config.toml
num_hidden_layers = 21
hidden_size = 128
num_attention_heads = 4
num_key_value_heads = 4
head_dim = 32
intermediate_size = 512
vocab_size = 647
hidden_act = "squared_relu"
norm = "rmsnorm"
norm_place = "pre"
norm_eps = 1e-07
positions = "rope"
rope_theta = 1020.0
rope_fraction = 0.5
qk_norm = true
attn_scale = 0.297
bias = "none"
tie_word_embeddings = "early"
parallel_block = false
extras = ["local attention windows", "shifted keys", "gated attention", "capped logits"]
init = "uniform"
init_std_qkv = 0.0442
init_std_o = 0.0442
init_std_up = 0.0442
init_std_down = 0.0
optimizer = "muon"
learning_rate = 0.00254
lr_mult_qkv = 0.7
beta1 = 0.95
lr_head = 0.0186
warmup_steps = 0
schedule = "wsd"
decay_fraction = 0.82
decay_shape = "linear"
final_lr_fraction = 0.0
batch_tokens = 16384
max_seq_len = 256
doc_mask = true
train_tokens = 173900000
max_steps = 10615
dataset = "wikipedia_en"
Each number is 128 + 32 x the weight over its row's rms, rounded and kept within 0 to 255. Layers, rows and columns count from 0. Numbers have three digits each. The size before them is the row's rms in percent of the matrix's.

# q: layer 3 attention query, 128x128, rms 0.0902, rows 105-127, columns 0-63
# k: layer 3 attention key, 128x128, rms 0.0901, rows 105-127, columns 0-63
# v: layer 3 attention value, 128x128, rms 0.0982, rows 96-119, columns 0-63
# o: layer 3 attention output (transposed), 128x128, rms 0.129, rows 96-118, columns 0-63
q105 091:137164123080134101117136104120186072143109144141146104124163109129082132192149166063111121126155125176121185134164106077075151133106062160100094109149141115133127146140122102094119138126146131
k105 096:168155157113105120177065152105125132126075160170138114185094134128082070091121126158179164107128177069130113147154069161132140099125114166119184168095109139103130124075105119185136117061102113
q106 100:117092166193140126126181098123109165138066097169115138124130152114130116101136123147094162080105127102162134180183114121115125131129136136148165161121132154083108154072137143124092129127124086
k106 111:134107120125130104189150144100159100156150135112178135104101084128104093146069113085108119150126148105113060181093127180111126149110131152132078161108060118138144149198129142135098141129120159
q107 108:115160151082047134106145139118158143161151101093142116113171209147127134052155058162148080133166133061158183140190082108108163095107102125140085122088109178115139163156121143097170116104099111
k107 126:153098096116135156103125087139140112130123125122086115107142145134110146173092138134214088166150157155138099162112153122160188100119103160090152163118164139147153163117135172058137139158072120
q108 109:153140088093140097144142138114094124141095096164094108147135088158107076148133101128166106093135096149196149169134138156169151121080090185168092132033072155158056113147112091152120114078067170
k108 103:173120080171069106132117159113151077157122143148159180074114132090167157133128116124080143129153105145118160095123090103099111112133132099096189152178051087101125061147113130117099161139115144
q109 107:157135091126100107171147135124118091146112144150144127105079144161098169097150128197104105103178116182137135116101116139118092147121143161112114118105124137138163194136124193084155092142138145
k109 100:110163163141111110184098197064168153104156129127142082117117158098175136090076136120124147110159145192085115073161150123152096126076143150095184122121164115093150090156141131107099073090083080
q110 112:255106147110095135101128108106172129131127091158183165163168111099104198241090121095150178091127154127167196124160095060116167145132117104205114174120148114123098092173152181107153158141095088
k110 107:070088193127157153160154162116156144161131156133149104132139164148077114122144117162039151125072133141098118088075169168108075120156141088131150183117068126136165091122134156139096143126198169
q111 102:107137101124144142133188127134102087114164176115107206141134141059100116127079136103073107151148106161136128145161096052149105074094096115121151121083110070122177116163057133135118174161108139
k111 106:179170142152126131070110137165061147146154081148116139105155104136180106125154116099135084106118137121168192155149150127164158116127148144158147131088132181255113124134123134114095175099108152
q112 103:138110073179126103113103138110115106149106147148047138105165154089069182135119175098114075124088127130113091209126081104148110115068094139178138163112133106144116120163071124107168122103134157
k112 093:123128057080140054073113122094066148117137143180110073105129131112144077076104093097085083175153124117169161153105152119113123096209153136133100094147111161134155099114115166137108065128134138
q113 095:166147153220095081195122135147139159174158131138147209160147100094146140138102158140137121150113070162062183122145140100130139114102105161204142105160139094139156143109162128157176144130093090
k113 094:140150092135136135071158089134115131113130141122153065123184128112121087117133120166166081193205154171158199109122202149154129143080120079141108113104144125165182150160156134165112151106164155
q114 102:177142153125093125134198070088110169084086143149168167098127081102171128148121140143153190125082100120077131122106075182183074106147109181118168143165160105160090176153182177122164125098069145
k114 113:147151161109151161131103204142123115154162137168143125128118168123055105101130107085080139093156096110112120088116134117097127151104130111076119155156087129156106089137153127122105071117132139
q115 108:132085151149096118131135164081155144170120099135135132171107141103135171120090132076146163135184116108155157085128149132058093133144148083078129117122108092085147133096103067141183182132104120
k115 088:133139164139108116139089151130170117099176163173100093077140085119079162142199111142090158124191131160101155100112146193122108144102141178104107108135135118146134170102094131126103110136147188
q116 097:144165107117063133178139210161119138130163157147072151120176136171145137137141166057124122115157158136103079130124076114094172151158141121084107180165184133069125094046181162163142135133195152
k116 094:125120212164164135091074112108157118110142126087095143129116154104117111146129133169126160111136162139146089120136111149100128067111152119105130106112139068183152131134155105018156179106169104
q117 096:128103120185124125130128103117106147049083108085119081117096143138085162119150061114165140142171117100136097143091116063120121141126132120205117159126075116131083124198180135152103122094138126
k117 111:163159111126164108111166147090149139109165140126133108136167217112091070130086091158092195099144153119147154153169180119148089143141173081145146122103103101118134110124083194147152146123185148
q118 112:108118120153198136157141113186160189078116147143133120180127133110120108124188115125119157096105125126088078054114149149131096202098107129154151134147133134089151165190127101144192102108146119
k118 109:139086111135157133118156099057097143150189085130207050085115143119094120104116176121126107118133128120124205110121160147092170154117118070179113125113098099192153146092114179179129106150103168
q119 098:151123124177177141126132129097120100101163126078153128130134078121163097173140102174165149117157130124094207127142095129158120097106133143162129079092121116089139087107068202110140114089124097
k119 099:151133110150137148096156088092102121111119077112103118129153143155140159170057149187105145180141107105160137103116152108141155108139147081172127133129159165160154119086175137118096126157084073
q120 117:149146139104145111140091135142087120113152120113135158075125093129119114089110061188086133102104133140145192101118122136108150163115112156195046141161092092177076131126097215148108136150110090
k120 105:116106116105208111091146156129152151158128092126059146118114185096079105160164152145141151151136113126208131097162117186200110141104146151155105118030071159116112119153124136152106089168087163
q121 103:117164139122191098139128146151114163140174190146147042136077155112103142126136161128139085126124171101156165146118147126127097150061135134150141109093147130076098151154122148095074098172128156
k121 106:066163143103096122106101095130058124200111128129161081105119103162166135100154160134094158177150128125113097106064113157113182147150135141137162134125165154142195122134122119118128136088106086
q122 104:174154171125083143160137141098129162110134163133171137114127121129155143177095141091098135186080107156097172111076133098120080135142117124157106105140129214106114095139164109128162160076098180
k122 097:094111137134080115134151139153097114116120165119107154051175134104108144149133161119103112143181139132176087135092129129137180111122156122129126073133134042118194124134128200131139113184153180
q123 113:160135151114112181098081119147094168115190097062128090077133077111085071153088193096091168079166116127098137137132112244109118093164150116106118127120106083165117140126117098149139095154111116
k123 110:197180124061149110128091134145096098137175162148086110077096097082190065150112154188150094119166192102138115139169112161126122070162122076147115121131145105142090139112151095170069140043125166
q124 102:068139152111089146157113147140088152148131141155155118150151127129109112118093133138096186090078103175079117192098141161155153108160133117168139170129179187074139158146084193132145150114106109
k124 099:106090082139121128141168126124167185125058132172150094129123087108126156123160077077165127121182198113082161185172095093167147084151175112098117118160140113108128102180148114147106172095112125
q125 099:173156058135174116093083079112096140154145148130146143137134093084162105143128116147177131120120164115160091078156143085140154152149114110178108143138183137112112159089155109147108144143142115
k125 099:113143141098088164127144140054101105111132097153125108164150118149119193219116105158160112071171130084188124171050094168112138040107155136085158108144164115107156187117078118090175090129155144
q126 104:102095085116175112123107192128073118141115167164168139104135111111132147079128128151122113128122155099172153139137052143125128089068121123144163102098156147202126151120151116143127137078105125
k126 101:151189135160101135128040145109093100168157120090079086151133077173132162111121189127165135175129108167153127063108178057171153076155140137134136076079146143121085127115111141151177138100157147
q127 111:117162118176135171105176130120168110136050103138116140144134163125128131176076097142100122222115134166105107069155179158094110112153098129150107119093173129175165129173166136123163142156100139
k127 104:147122139192128130099133167115155102155141139090115158098151071101168138157116152171165141155107071121133176124122123195166181162155130104179120113178096117157099122110134125136151122108063148
v96 092:160126096106126105072130125195081146074079147128167112049116126120158096141113118140066155112148171090097111146079154096168102156118081131176129105170090180056116107147108120142100094162122099
o96 086:127163136146072146093177103062121095148143054074116136123122145071095107134145113107106074125171128144140154100128126124110143079129117089102131138112103032122138169082116161143141118126166125
v97 099:110105150090152153094181146142167095110140120097095114115136150116129074135126142152131095151175082125135126158119146143140055192107089142087167182134153211147143115139163148076154163115106181
o97 097:100179109153133148143124112191080133091096099119164085154037130157130127115130120094145121122119169146182077150111156103216137133088106063132140169088054111118079129137114123122160119069171115
v98 107:108120183195157129128190164149183142123126116100082131163143122138103140113166142135135157112130150189163152080116136163168143134112150158100123149081091156154148154134152119115106131111134112
o98 098:089075119108188063115086106157112111139125105142148110145061122145128116092169167125119112086132144116182098113171156130112101122157083109091212147130089143100064093084132164076132198115215210
v99 088:154181162127096193144076131065120107126125149142146152101141111121074148097101101171109205123146172087147161099142087137163129127154120150133088095077136168101104121145120135196120124106128150
o99 099:059149147138163155100167133096200109114105133134187152148174119170103072218086144176088120100160152087136128136129148151157128112129111125175076115142135105114132135122129134129059234171155165
v100 099:119098127127056070129138136094105142093203160171169143104165100134142171094142135179204148133120097153138135127112133089123089148128140118109153132150097148121115154135134229164104137137096129
o100 090:125172149111115110121037104134139077097106159106073065103142107126110148144110190137107116120149159137147106195102161148107079196179188146184128088218156119108142192142104082170119141120113076
v101 101:138120146136129143080113146078055153035105074143115116107152129101134109119127125149149137101077093093122115141167128198144122115147148099130129129166162096104166165109125066157087183116109120
o101 101:144172152092136149146112139165163116160111146128145073152108172096096105103162128134126118118157146165125181108138066115096113115124131162093091092146087158106159138113102140179187148161178107
v102 095:161120137113164128091152132146113142082123129126131178064158117091132108115072071127142145156188095133104158148126095043023129155105091096149119142118130126111151099083121140131127134117163100
o102 093:107175124135105071132123136153158121183118108111116212115168079191140168133121114113165095101141192153173098117143152088127145143081151104150121155104101105120130128158148147148130085199151178
v103 095:152200146128146145109100102126064144103099145145175120098094204141182163122171111135120086123165180025123101164140132206173159122127128107138122182099131125111137157200125129140114179111102138
o103 089:213168153157125169148124151088149082103108148122147122148074133134148114126046160149137138161100068149031155115116103103123133102147136172123165087156149126125135168114058125148139092201140149
v104 100:119111142119197094128099119143058108156146147153050135094067135091124184121118107058204124119113146094094159151123080118162108142179104108120172128115128142188114140158100133216172133125128148
o104 100:145145099106094159130148146175133097129114145124122105149080161165093079131114173184142093141134149118152092126142116076057181187141113143136175143167090124108155154136217130170138096119092050
v105 093:093131139060150145134100093148158071115183142144106170102158151115144113150129138124097125101153135141171149151099112135135139142143110160167170147159148163108095043113175138099094108180125087
o105 093:138102134147156181160117152171125158096053113169124182096117111063141119169119083122053119174137120133157140117154117123123105017100153147180104162112125131132117076135106136143129109119111109
v106 104:133116137119133117160126122083114054130133096157143082155113107119131111125147108156147203182188155236114153118125149099141157143154130211145146129123139128130182161209121072137132135144131099
o106 101:099122116129054185103129128119103176133143169153114138158181140166148121108123147129161113077109116104131080161162118142141149163154138104115179140165180106153088096074148093139147136050123152
v107 104:122118123127167119111118162131126136155125133135127119154195071160126116067119184155130153124163121173124059118166140135134123121142080149126178128154100134113149151106120126154181142121118169
o107 090:074129096101180084158136165136109118091129144151163118103131115135131092131147102101132146035100129164119153101062142131128093141050183133184133145134108115097090216130202075158121098108093123
v108 100:150177120158088122088121154112103187110051178141082129162086194094143099129150103156109171159134183136113098150086086125081158159130127138089135136084083166149076152118173123129102151141144109
o108 102:117139154095092106130180155151156050091152059133133112118168118139089141126120153135181122104153125094073089154147107114095163117166118103177174087167144133114110130141126106094180142095113170
v109 100:149173119100133096118154129197111129091096120150088157192163201178138161116107138146083103118084155092117103109114128144191119093099132135142134147087117080149079122116083116108062127064172124
o109 099:093131157129139155093115131107197134155113179136136081142133073114167109150163147092127124191147134112092129130103175115140174166193148127102175178099118127106114121169176083091197102125154110
v110 095:116167101142122103115149163142131113065119098146186147073122161116140173147095186152096137160127109148154142142116137116109042101190152142111177131126090143104137123161097200117111120151103113
o110 098:197140138114097147098145102135100099129058107088141140140118059139159111149090165107057151124155092135105143144148101105201119132156138097104096096130179175127154173081120112164095098117137135
v111 079:086154165102102120138170141136146153141107178122134096182094099095135153150082163136162161155091095109067142156165052094123168196195111084099164142131168168104150142137167103085141165124135070
o111 090:148106147110087156162127136162126093167141134158086136093143179110099138146116154120146058097092062079134034218044143173104172066118139148173104180124126159143123076130118081101125128101122150
v112 096:114099127106096105126104135087156115161104171153160095138076094179116097129099155132181137112100112115106149136138086165161114181154143103144170115179121162068082090112125131122104100052094117
o112 093:107155132160110109160128078103157202121131130106115158116139152119143117147163138095169045177083146098053100147081136101137113127115152155145058121131115159133099118119185154147173167142099118
v113 087:139114137150139105094159149170055154102128136113133145158108045152172144091133150148116121098168140153136115122111153116132164136054189137129121086076128150137148126115113181124143121144053177
o113 084:168105186121106137134083105081109097110148103078132129102129195191074157141174143152120175164162153111129102160120127139119092114146122075131119200121160113102095072086170056142123160154178135
v114 090:106127127089144117130111156097147173129145188128122092141171198095137054135157087154160152124155156083149162117106123130105098116125150106150099147164088127158152044114101135153125190106111130
o114 092:147121124088077109085097161202129093191078119105138158076139139134110108129102109161111162118093135139139134124125131201135125126125122094166149060108119180144090155178092141144115082128116126
v115 099:155201107083147091133122110080130073117155110135120109116127091183137172100096151125110089107134125109128168187095094106053230081104135047136171096146103097164128137158089162163139143144085108
o115 088:211119123125099111129157130118213104111164193081139165090142113160192117145090063123154160121137157143088133150129163103121074113139162139170134065181126127184166142112116143149152133121149057
v116 090:104115168102100101136105194153072155138132138136146104123164181138123167095113163132118134182114189110168164129094160116110160112113135190172121095094143160104086101107152000143132153109116146
o116 091:108165170101058115118124121143093125192162160088111139113115096114101118158158168147122160138163107150140118121144096145149142166129121108208117079106108104057064134089166158118155127100115131
v117 093:071130163105171132155132172122143091103108153120117135146137157122199099130108127108139104111110065184127162133144120152164165178120065122112133107129110079044140171199127107099179097110161110
o117 095:130157130142121149141103090119094182140140134124164101209187095131143108102133140149089101126145123169148122081122147149144139157051140172112177110116163110135134111120167133130139152134107117
v118 097:158130100140104119161192124170198065114133118133135151109110149119112140172155074146147169167122121139097167140167106097133236123142126115134138122158087142128086108152115140121133167076115139
o118 086:158104169156140151110121095146131159153069128172115148097103116100134093143077174151104086159091194119163091162116118136134102119114147117183147146185126130199126118108108131124130086135164194
v119 089:152159112140137146155102098117112139110187103127070136119169112123128103151117161091196176131116135147125200123129128095106186101184118129136146111177105052083092089135176134122113140136085086